Weights of a small GPT-style language model, trained from scratch on English Wikipedia: vocabulary 778.
Each number is 500 + 40 x the weight over its row's rms, rounded and kept within 0 to 999. Layers, rows and columns count from 0. Numbers have three digits each. The size before them is the row's rms in percent of the matrix's.

# up: layer 8 MLP up, 192x128, rms 0.0731, rows 89-191, columns 32-63
# down: layer 8 MLP down (transposed), 192x128, rms 0.0907, rows 89-191, columns 32-63
# gate: layer 8 MLP gate, 192x128, rms 0.0762, rows 90-191, columns 32-63
up89 095:444548520455464588478441490512550483496548421434473449552446503480507491517474583495524551509481
down89 096:424487548530475535504481494466490527499517479482475536443511440512445511520494511451534554503555
gate90 109:513478441496515501455503481480516409585470415510511459493510561433483555466467515539503428468526
up90 114:468496469434537498443522468537517475511476503468508524558531495452444547399497482487486462515467
down90 112:503490453483512507542534466516460439481496427469567544546515513478468520490456488505544480568539
gate91 101:535453477451500483465475511472429505499516469466470489485508447548446512418467512466494488444555
up91 098:486534491505517492509497502602481503556470506426526460443523524524489559538519511558506495488457
down91 101:540466464468516481505532509528454468476443530518494535494507463582523431474567527521484423455499
gate92 091:485607495466522516509559492546458517477471474535503481560485530548556496607471545454502426600482
up92 093:521526464454433525452482525534563416532460432521511422488491494565571467480545534482520483550495
down92 093:539483539571503550509507480480488527463500534496430476538451481505506528479455509450585515478497
gate93 089:513495501517505496469482546499501437588506449525460500466526467486469565474474532464522495523536
up93 085:554447474460445515513503557486518556447493440481566441527485512549526457519558520457413459453479
down93 088:517448493506491431502463575477516537516543417479518509555480493474494546503472529496499457480557
gate94 108:529429556562515491504468523457497485496452521500533492542519512501511476525578486532486470429521
up94 108:505512510467502573528561528498465566479466455476438497491398467550504535520455516503542550503473
down94 105:509446524524494458557513508457557523459489492567431475512467522497448522457552496489521482531484
gate95 109:461522504483507552450470496473481444584495467496596479482438449486528498437496479510453514577522
up95 100:490429437459469508541589501444531446446567488500463503480525496463452470503520470458504468442464
down95 096:529465444427542464523472556512502561506512562488504546439490515477522483514616585480539496474409
gate96 106:442495473451431530499444461547476447531416464485542493521488462565417493469538565511508531540579
up96 108:431517444536462555537531457447433477462478456359477537488493509484550493462441500543538473470551
down96 110:469470499508461551501480447527482462500456469517494497486522477601450481470477547513457566475575
gate97 089:492555486478525574536546564478488470540516496531492590514449556513489569471613511460532470584456
up97 091:497543466473504548499519547444504551509549594525490588456504490489546508493563472521575508577474
down97 092:515509597506491495452493487508507496472515524533526468422540495494499504542441494560505620490516
gate98 091:478559509530620523516514463533525450473489484532500444482461468503455510507507491496542481450444
up98 102:531445501467473431492487549501509521531551457455508583571507561508484515510477536501397448542567
down98 101:465474485543566515493506493525486523483502436531494482505504444517520520536434489496459444502465
gate99 098:429507497458431566496462527507456408486440493513537483552524511540496583462505518510470489439568
up99 097:536435507552574480505512508493601526492559487494548554560478542440507443514509483503506493498455
down99 096:447467469510532445472462442563510511546488474503517543480529522466498435524518483524564479501524
gate100 096:562453443514591537462491497524476532538531448548427521547493409501580506477622494502496507484539
up100 101:381537455492488478537490544531494422484491554444435531465528507494464582439451493537515475530554
down100 103:545518591484535545515429512472482489524583512539372512511467482491542489503564514548436501479514
gate101 094:507416434483547535434490519475501479618465503455529531468465472476415505395517535453463532473524
up101 095:547571548515525515567467453500500477435489468503531515509556532544561499514519475537535451532502
down101 097:512440557479542499489463509487532524513485466479547470523542520492604520440524484537468450482530
gate102 103:495522432473507528462515462550466527533500546477497398551499502553500474571494453504490367538568
up102 103:468492564530484449481546460499558564473502492500434525540563476523537448473551496553545500472520
down102 105:420564506452513481487482491518521530518479444484425559573515523457495567472469501503580623438480
gate103 098:559456493474519551611459528506530496470490525489427521468480491511460508445445509452484458479500
up103 101:585486450375486511499449488519507500478522445451520536496480492479499503536430549526435447517487
down103 103:515417436497444467493484542501519490439463552478504555461537496461531461500552459496547513470486
gate104 093:546485502500517473463504456518500534468498453488440543530448584517536504441598544478407516543486
up104 089:542542528488520481481562446441422537454486554483490518440508554487582490546512555538440532550388
down104 094:478592461465505457504505500465468477530519557491499473441504458478543460549398478532641493490462
gate105 093:453471519467529540521466489558553510543452462547548550524528531430513548507571549476347456504432
up105 096:474533519458473481544498536527554574509461500554501540506499513415494549504535555500439486528410
down105 096:552530459520440498554551516516482550528490585569523548480479482509474504499473464589618523505502
gate106 103:519497549479467523485523514477521505471467489516540531553444499550488508521509520476457478444488
up106 102:536455465540481498445485506537516510570511534462481495507474504469505464531498498497513581529506
down106 103:520527473425461522516499534493502576545458512515582485502489521428484519457437537490501457498453
gate107 094:512500477418507534521490469530487471599395480497556502514437430528490513526512472489502427514454
up107 096:559548539507500547545515486489489501553410564442503478493432395518504552566484440501574508517442
down107 100:566517505585484536493498550441486499471513584462399463530547566507552520507496508479474542550498
gate108 096:516519557456562503487504532542519467586449453470577514445490512568500513492542490542458484478583
up108 096:483550573464510479522514551520468501559459528494544513457539491588470500534484473606484545510527
down108 100:501513472576511511481506480480478524455459507574495503473473448434569516498450512530482513533464
gate109 095:566463420450555494432485533429488545546487435466458509501446615506491569548461493436531515512510
up109 097:486484523490542496533498551521520554463525515509495497543393539471468535549469426547490480523557
down109 099:489519480488481549506452483529467489496602481483513564406511616471469553521458463540492542547548
gate110 101:565483519479489534492500467458567595548428489495565556518535534462493556458514457506477522499518
up110 103:472487497504508469471558513532433473504506501547538509565477529508514514529560556496544546481501
down110 103:542544519561506472510508535520502528429486489528495499511478572559523479573546511438502538467506
gate111 100:435493468492572427403545446505475514524537500456535444541517552463526485567495479537470563523492
up111 101:539506568462551499452510468502541526520474473448533499489480462460517417491564484487512408475506
down111 104:526455478525528444511544468472538484533485473471525476549506434441486522540439541532438526488475
gate112 085:479438531513545484476511475451467459458518460455520536510534526467499466496586508474476463428512
up112 091:452470459497506451511559479423430487442508522455454505523485495463517457582497491476511526464550
down112 094:477512482556465438512514461437524521474463538453442470497477508466503515536521536434480574485546
gate113 112:473510600506488508464527484500496440431484554520479500568528557494425516473552458534535449506525
up113 107:521456546516441497408554477461542542494506464540555487490543509520540593503557481533463476485431
down113 108:487437503515513523519496518470484538493561535541476545520581530512491429428542471502560500566516
gate114 106:460558548488471538480560472508570500517488495441589474555512496571485567423541598530489490568457
up114 113:509467502488489565466492514539461520517553559483513453459578449575517489500460518369478503491474
down114 112:477465541537511524593416561519522438593541583537485497578508487504471476523572461476506561468565
gate115 102:571460549492493494435546554441526511530479538511482508508583487489535486411531539523495459470496
up115 104:482524525487440529502556480520459477511503508402492534531565556424519475429423557440511503454482
down115 107:527501525517527479574510489526520457585533544513537450510495502554490454518522484492560491545470
gate116 102:484452511519564568496505462535505468514467498611515547524557508511479520495527487435525543488565
up116 108:568459421509556513503480550539445493510517486558474463464449548561510570512482421497453600506454
down116 113:445498476494465445532511491491524521444480534501491535448488503489533482487533559510580530511469
gate117 103:496534499494453557519502553483510482524527465550632499521487462495515603481580489510439512495496
up117 100:511470452443542488508484501442482501514528478482488454511503545516429483503481533527474494511453
down117 102:451561445543485567460465508429572480456522488537509559464512516385514440477448510516473515520471
gate118 096:460477441448507469584541512493485500518459469534502480563514466493477462534484542507451499501531
up118 099:449494521565485464468493448483428534461524552540489535531389514490520492522450528462496511522483
down118 100:475544492580513471386518481454504486517480503570471504535496510439497495499493532475585582503547
gate119 106:500470503471499498480477485515507493552423532501539464546527491442513524475473516498537495498514
up119 104:621463534538509456483502465540548407541533493468429490487552496469511500454508464473529496454490
down119 103:486478551516508544443499470570520485526503513551581518467497501493473506468492533481575472455451
gate120 092:505540518505502527477523480523465485511508505488511425488463531518479537449557504396473482510551
up120 099:506487518465538526457467482516463535498552485591472472590551549455561534573534509508477437511514
down120 100:580527506477526462438498503533450544431611405484527458514541558476551562516524457461464541487530
gate121 103:477453545486488532396527503511519391476529513563471497619484488539534440533565444521547476453548
up121 101:474559456500478502514536478521397482489528453409442535494487446549502461578465526501542584451530
down121 104:501530504463503539531520526603456558486454501404497438425485470555490523452539454560521504468534
gate122 103:487519495430486467575469503482496527553470498450547555431513505487428528486523494518486523526447
up122 103:447481546479533540461478537451488490482502471545550513524562500539520449449532461523471460488469
down122 106:504485422492471491524462487611511542447535519452443503458559533494484454444552520530534456472472
gate123 076:439512501464554551490480497499561497458533528495453486503517499544411516546509476460458505516577
up123 077:545515583566463466480505523489524599469467537520542522506558495478574459446566523441542534467470
down123 075:481526475525489485551523487538493541533442510484549525471440552486510523485533556519404490508548
gate124 110:496539497496471422459482456577475489509501544469447512536537431519517500516533489471467462532509
up124 112:472499512535486588477570526457551487478510539481483468487434600481436517484420392544591551480477
down124 108:532496496513511463503473469546489532502513456501469511529533419486527512493520544455272414484501
gate125 101:408514513468493528481530517493486509473448492546530522491543492465459475496561477516492528508546
up125 093:509494462457440448499492482442452567492531485476480501437485485496599541523449533493518508522475
down125 102:549503532519513485506566494448509549484488514497480483539443552515468485518558535498444521499457
gate126 100:423540493512579505545547472546497482471476572441493446484492506469501476545434493496536535516466
up126 104:537413464478447481476473486483483487562519506484511542483524542532540464466472508463506488548486
down126 093:513565521526565548544451513479479560506464506447479480559466482465483437517526502538461474488512
gate127 094:512503464479457523499437513477458520500486510427505495530506486486505455471525438465525515535581
up127 097:526500545549477527507400506516496499477490546485451538514520551548535468458513475471519501453554
down127 094:510499453452460459560541540439572489456481531417542458501527468497452444583487473520580489530477
gate128 095:491439463427431507523463472557450447562458459399482532480538477467479436453492560515486498515492
up128 093:489508490472421439487466510531444488454417531513462526443457528516550564528577506433504443488513
down128 099:483486562452531501578462447525478535511447503502488516471435509435615515497490580587452445428545
gate129 101:523486469475476531500512498484466511508489486537517519532462517520455551473468504503501419524503
up129 099:459550547519490504489415502503515501439529501527492530508448491543495529476522490477512513567462
down129 101:464503565537504505426565538453535505505521491532473442465536470535554542420528568441424603507529
gate130 093:627466503475513494473448481479474507516523546553485577514489532456480478450509472473571496483521
up130 095:527488575487531524539499530517456469451488490501480532539474522475562505494584483477548435513576
down130 094:582519557484488467480474535490464484530487512483564509468467538510523469527492502526662526477460
gate131 105:491488394485534441518550458566541463516559513469444510465496489538471473497554449484509574453470
up131 100:538449545500538567474448498559553522551484512426561511487463511491478531499497454514459514453488
down131 099:453540474477445491492561517496495540535526487575449492541517503552516519545517532440591536554549
gate132 104:497504563543469529500453482523468485516514496586525439471498455504521480499485552578562529486511
up132 100:523552513564537488515485526547465509540541481508485490540506441509449501500490483458551482452477
down132 106:472518454423464502461536496471533502481426528497483487446489545483535517479515440481565475499506
gate133 107:535404491472512476412505518496488539502512487575489480494489484422515521489504587522497444506563
up133 100:555496473566517485509552485478500625517516518587507516543495453486480534509590548462507542501491
down133 099:496499437509523455514539493427471560534466494514519489490562509498481533454501506499523524526511
gate134 110:425497482525517483523484551485487471540462419448549475501570503499454507428482539485483542511476
up134 106:468509483488474499479459497441498459496501542497542576492505485539539538506519540510497482547482
down134 099:495518519585566525551492470522507467540482526422422543541501511528508499527485508559512517476495
gate135 097:333490498439438513469541503541548469463519518495564522521550486458461507538553478479503508524486
up135 097:487504499479456551539449510572546451473506505544497518399545508594495489533549503505497472558478
down135 097:522483539507478491500576519551484525494504474470576450499459515477550487471492484551521493509441
gate136 097:482438401490523483494476506522461467473502519525484546463546591463495493478505489554519463522440
up136 102:520522501486509589503493481426465440545450519509531450553545482464492537507441466486525538511551
down136 098:492442501449501510488475516531517487541540486530460507509533570507404498535503434567402498471412
gate137 112:439503446427500479480537475565502479550476497551460487514471502458536545491536528487469498476574
up137 110:406508533538437505576523475495400522488440505471559462517469528540535480472449532478527538449478
down137 105:484526497526569502485477461543458512478519468492521474526502542478531475495481570563539499472472
gate138 104:542460427477510459515513437509504519586516470493455522429537525402406481519507495514491538499432
up138 100:480489559483459541528545536490509480482534540472594518541561502597547529433504444478473493454491
down138 092:556523457484526473438484442544535497467426524434511412491532492468511467523487535504429466484481
gate139 090:533444515512575518480521518587528538588523501487459439561532471553481526491536427500501503482448
up139 090:462488524498545528459488519514488546433519511472533507582484458556507573474482469544479514500518
down139 092:470487617504527523507519521463487540460441502473526488492494554508484545488455517569437562473462
gate140 104:559502460457507510466456463521513531489497483480522545471475488510468451550405529494499515455536
up140 105:469478487469510513539535507476479535522506527457478486566540581429504555495482429490522484487582
down140 107:471554500503454518485462478612514453519475511488425468555469450482530492446534504461517481440529
gate141 093:534428501465463561509502460526569460477480400555498467591509542507494501496559480428424400464557
up141 088:553480481511474527518532486420508442449473518558511464578511501496486481544521448462481480495553
down141 096:470494514565470476482523495433472425483498580517475534491500492511516491432452474554624549490511
gate142 102:452468518481525466508548506532548468525540507438435567421471500495521475442530498469468428524475
up142 096:427545516475447470543493530461478456513502556393425535476494507524516460520457530514503480518467
down142 097:380487494472433429523562489477417520529463532507442496405497529445512492510444477535579452532476
gate143 100:505518460544558537520468402554430505455518473493507451469520470459553476483502463489482451509465
up143 102:531516450480552469531448530480390496519512444510528538498455529523486522548497509510504501513489
down143 105:571459530473561496500523451544465526464507509474552420479474465501538535481543467455504468518502
gate144 095:494551482535578507458460441485446524570446373497510527445491502526480466539485518484480460423421
up144 095:486468535476405447549491470538533514462516501466495535459589413539489443489477466481520460511456
down144 094:515526538498496476498513487532561517491559479624545490504513527503557468488486506587473516496454
gate145 100:452537571478509453517577536518576497504519523511556452454446523498478492465545481511441559513490
up145 103:487477477541573527552525493546477494519564555513467489453513519462485556521516475550506465526528
down145 108:551497498547526472505531468525500517506463542464521465561445418505433469450459434486526452527535
gate146 111:454499503523560449577488396552466559516475500437469480476507480437481479501433571571518560479466
up146 101:485496557532550494500438443540465575495485440510454501499483480467542460495496538522517507495477
down146 089:514498497466490546460525575443508466478507535522504489490513526532503511455521460484662502498528
gate147 093:551497515481518540477489419528453556529532408531559543541486531513449528445478514530486497485534
up147 091:529543465474443506504522472455447577512510459449517521510557508466516511553400553546477531527468
down147 094:526557498481492472506487502567473469535442567471533489485536495491464528579402524470485505541493
gate148 094:500499508494507487476402547442498484498412496505527511517463565468497499495495552552479413510577
up148 087:401499550458469605510525495534545497458584447509504544565479457526508476488577483451497513459521
down148 091:425468497485475507474483544507496527499583459595481541541441539458486489478533582511457456522504
gate149 099:531537492428465490428524474536465466551491486477551503527555430525520513517472512515527477490502
up149 105:538499438447475463503505433559479480530555530370436554452511480499432410516404529504498540472481
down149 105:443482500585517469502432496555536511524525520464541484482533534437576462511396548499520488470477
gate150 087:469540608511500502530472498570481470482473427551539479480440498512479601464477497420512496516559
up150 085:554468491552463526411492553441550520561501482590486491508543409492566504478600481529483446486490
down150 088:401544537493447496478480516554521528524531581495551443497528527464560483521482558433492442494536
gate151 107:565493536460451500576424533544551489494541496582572476482446499503443505526492475512452548569544
up151 101:517513435503468551476427468522480471501503495492597515444450501559432524452495498485497523495531
down151 108:585547621537473536479454468460509514508500479517512533379514522532484462543498524554442491518503
gate152 095:449444467494534495495499535484470533449490463514501509542486466471458485512551524517533495470509
up152 097:527557500516428501472416546457534439496463475498532472519548526494504468425480483507508548553576
down152 099:566531481463443518464505487546519514486498537475537520474465499576469490504630479538398507517504
gate153 104:517467585515492468510516491469515500485428576510387515460527526501540599433523506467457492498555
up153 106:457489508517407477487529418538536479409472489504494532508572454543490527503553498528525455455522
down153 109:423541485542509432454531538462519450486436452538476550481481408545451518529527516503467494467420
gate154 099:422562437441527513520467528524548434602491509432545538509534480559527490492543549556509508450509
up154 103:554506549513533537480449481456548509447407405514516487452469504512541481476467456444506431469543
down154 104:468551458446499517492484521437558443463459448562534516513491570511508532514593490486544543519547
gate155 106:574474510557491475460509535513538505535466530523426554476455568457469487469488442497482534479525
up155 104:497538517483551481479460485551474387486468453533536459477543520551494500506467540528486518494464
down155 104:482450598446464472500490558439501513466511510528492460513478504461536460536477543489538502495572
gate156 102:553498541424494501518461430487585463531536469542530534530489466552510553494544499471491510569491
up156 101:564504482549509503557534554496489535377559601519460525490491486477540442526465538429525507510510
down156 099:462428485538531468521525552505428569462505503471481524418465537512489490513428544542436480476533
gate157 094:448473513493552456447502462440462509511545453535481507521584530481526486531565560489497420514555
up157 092:475501488512498458500516483441466517486528508553469465461579529457515483584476589472494464511547
down157 093:490527531543478451459459546461499526469536531532511513527486563464547484562483571492593516546506
gate158 099:545526564521634555449540562481493404538446491467481491521473462487483440506532528532497429568473
up158 101:492543490467395465471461473442522463515532503424484493409584479522476401528439557489485477461506
down158 105:509518494462579522511460477493470537469499455543510574498456590449501485460479517500397516541487
gate159 106:538436475472591497502506541439449538524470464486446496516501521554478577467430437441508547516518
up159 108:554489482503491549452431459448524452544526473514458500594482473503489535515473465467485531511435
down159 107:454502483516544567561524511429460433448557494550427562501473509513456540480521518532561562493473
gate160 096:517506467481506555461524432499532464552494565497483469459507573508478530407475402458523549540519
up160 095:472540462482491502547511435484488516518459517536460485552495522437480510471395533439506479527583
down160 095:563476451461426526469462518522550464476510534439529492446524552530466507505504534602466526526495
gate161 103:447452483496560487480463486529506505537453525520484493514602487521557440520421539456497532571479
up161 106:573463510511506498492471474448496545506530504539474544484468527444534375519498484518425513579488
down161 103:446402593477481489482527495484503560454478525507440477487494493474459530504529545438626473494511
gate162 102:480443577514468485539467504512520503465512465520517433529537543472509502528517458548469462478450
up162 104:553495458532561432490413460475444472589508459481427462446509543534554423510500552527502465420494
down162 098:469380545518460488494484495496547517526559518547481479473489441483536494542530529520575547490504
gate163 114:486514537517561447509468464510541512525516482556487499494497532493561516471485512471503435480453
up163 123:561463524507457537486480506530487513438532508528511515549448460480397555505537465524484521518550
down163 107:540434529481466497520474481520543502441555488552509531501500491520444482528518458488338547577585
gate164 094:444437480461542527471538469517491413552518471475515530448538595545495413521462499509474491490516
up164 089:590423536525574536490486445461511486570522511525466478493497562560530453458507499505500576495522
down164 087:504493537491472482480526502545541516517513529443475538546547440466468488497486525448550583513539
gate165 106:496530515555552483505521462434473528501475501480519463482527473461504463544523515511468523576460
up165 104:551512451529558431466514487477459514459463460547445479476462515477570463547550512536471518481493
down165 093:511498449461478463464550549503481504485495506491511543526484490517473554425489508499703542473500
gate166 102:519433538436507509539468533511431447539479448535513603503464529485477494462533571465414500493507
up166 103:507471495503542508603454445483448532527483547497484582452444514443475510512512467429458502551484
down166 098:445513628496451477561476483423445534526483488524507534439494529438462519517522477506591504534536
gate167 101:542466501552514438506395497468480443528543479466512519423475508536418483485570506526486525491480
up167 097:468563483558568562501530454454538444452474504506449443470436513514522508488518487425491462498508
down167 102:453543514503515442486455498494525470507564555551475468521495468496423448482530453453417555518522
gate168 098:535443471494488484496522550539456502493414443480531565536479429458556482457455478491480481464496
up168 095:545487498514506528483555564547475577476488520500550599538411413449564490515571450479458457444488
down168 091:502522576471559499525469477524488432507513544474456487577485566478464494538553512499584530523492
gate169 103:501505430460488531517543532544564477555500558562512553577586456481484486481477501511542520481580
up169 100:495448521487511479446496476459500539513550475517562495490478485530454440515509489607426499506434
down169 097:475505497537475463483487504550487495477477443506417477484511586473521473485504464458453484482518
gate170 093:438550458548468472492492486504502498502519487427524538514535527484449518519512539476492468474486
up170 088:443499478561483491545480432502513518511525483512530509458567465505389462460484531440498479466487
down170 086:519508503546476508513548532503553540486537541498497475449528494421441456520486471450503500509514
gate171 097:533537550484559504412433492523491497467547441529547517471437510509508451493445440547479509517557
up171 093:591513533417509513468458486556504428470541507472470510501469552456556429555450478417538533518473
down171 095:571532533511493489483437554519545526493475544509410473472548507475468504577547457422448499515562
gate172 102:467498470559572517472465539507478559502561435532505485506432459544487468474485562537547505535464
up172 105:430542431574465481467504516519437583496479499501451480518455454486517523537472553503570523478514
down172 101:587466542422470509505548493482527444498461537505543541461537574528465497437493475511488476486501
gate173 097:484502554448534525426499439523539571568508458514539537501468427465582468441523512478524458478491
up173 102:447580519450516482483550459506491516539478542447504494457414420442576458492500499468548454479479
down173 100:457523427475579512519496503521494497481489581507495480468514510486528493525483520397612452470471
gate174 101:497458515444632466502567499502462525468492416534540498502464513488440501506454489538506441486463
up174 099:488450549549456531497471553490559573468414493569491485502542556497510552465550483576534478490483
down174 102:536494525443453494478473567483568501448454495471539424551567511489529541491485480478397494526508
gate175 091:562565466483505466538501470545485522504477424555507482526547488492469442550551537527491454452458
up175 090:541510480528457472484456500579522509525445501504543474541569452539426528516524500601499516487467
down175 086:531500475461469438502601498412514521471505482481548505556571503514546516505501456527456506484451
gate176 095:465462522581541538525548519520420510536518507513491513472491472438510549507521523537522531490504
up176 095:537532484451498492490477529524524558601389505430494516511470455574563532528526506449477461460466
down176 101:442458510585492507493477512513484497479601506530454433476480522470497545496480544564473569488584
gate177 104:517485523460430535486471508496486505474401467466511470509478491556476492442509476426530468528524
up177 103:547487470474468497471486509481529522473382487466532490497486516543487432470424490469585509536485
down177 098:542467465519497451518474482484490476519517517520509532503576475472466458508482541481529561499464
gate178 095:505460507464467539511526513507567472531494508496457558531496502464533440427431496496521498554498
up178 093:462478457516534447519529513422563466445462543547487538574488501507560507460428557515488451511490
down178 097:462460454500519458511413506421487515519482503531521612543519435501505495440555563470519507389540
gate179 092:520501521497514526486468516586545477538485471573509551554490544489462553492571485421478470541502
up179 089:501449447467500523520511477505425485506508477421542482487531508560522519517533491541463468459509
down179 092:537455510522516512479494576455468461562499430437470499511520477490517587476564457480431475475514
gate180 091:533454504507451417467511509521603470519479524562390491521474559498579534469479476486482499501502
up180 095:495489471494433406553545506467505539526493537542461448498506544496518561501434497474480548512479
down180 092:463563468501484515514406482391511535417464515459504489474469482553483542538458558453609458523487
gate181 108:521433420434539516452478507492450484495504446464500478476531491502566484508471436473517545428544
up181 106:486495490476470478514537510516516434495452511533426486480451515477600416562451498515572444423536
down181 105:500487525492464497495531476488438506466504481544461520466522468490523487555497501464609442450512
gate182 098:454501502548527441541515457518516513472500413545554472473436478451469443558511480527553393447436
up182 109:429537528549477462513518533479513584481494488517480439449426457471484497547454486529589478445416
down182 103:542480498484422503425487540481506472546467559507477523504504559504556482473500539498465550512525
gate183 104:521511491454465538446468525478493468557424523467553432514597550492520495457513450542522477496567
up183 100:496486561505464523516475559446545504510498512508586461545583500511470463505501510562544480480531
down183 100:546503557510488517521497534515546456509541511497535535484456509561391428515481539582505470520480
gate184 088:420471474455492523546423538474537462588490453445444529534516490484520497460493535562378495539551
up184 088:501500453459456523515444505498442457548484563499469492513495511514584498465456494509489526546523
down184 089:520527480466439526579450548431468473445527503505473487520546550497516480512494536474416518515567
gate185 103:498472476498498487497501547423475521509496468455516437530498489451535451489566503502465465525413
up185 099:490509485452545505458471415549523486517538520476461476465474510521491499503597467563494505509490
down185 096:465446499487466502548536475490477444451524482449557525450525456527559560488504533466479484546594
gate186 093:532439527511534490416517503474553425475401579486433515536435536461597519393500489486561492477538
up186 093:449533543494485503486505558541492497503530459435544512531601482474470559537516533502451555496538
down186 091:553497531541531479565551533617489580544504494495523530533490504537528479498444523440452463526587
gate187 098:523449496465516596502512498496500465551514460572491502460363557451512578510590504421529434524495
up187 089:496467520527485557478513501460441502534532505564519462364425521456530584513508501488551532515455
down187 095:544498524502516550497521556434453511505435524506492549411549581437474497532436491502502505460506
gate188 105:480496561529458521494502503494513486571535527512515413444515540458502498453473496564466491511463
up188 103:423479529507531498434452487492538418480466535458477526570614524534505479433457507471495480482531
down188 105:452489525536534537471466452487472524527497545409577496573478479518490504492563469499523517532469
gate189 100:480506425458459443495565493506551440534481482436443496418517473459401446446467511464500521520512
up189 099:477484492528525555531468508565531499569530541564496471496571489504463549434502471550511446534553
down189 101:466580455457519579562472557459495593448460477451504437537484428435540398481504491483540480499523
gate190 102:520371481467493494501511493532576503610481467519481423544590534477468468452539496471506469505516
up190 104:506499473503527491452533498477547545455501490414606405447559434470448517453503505452519494488469
down190 109:541461542507524429503503559513510494518561479522549515526493469453481489442458548482530479548477
gate191 095:506395565512534525516464528489517481541428472513609492530519534467453525469536471475405482414491
up191 099:519456507525516508537483554462521568504418456463612444483492481451412464508516465477440547432490
down191 103:501620459536518557529501437484536572402490535524516520416509469462454537515473435490618521502483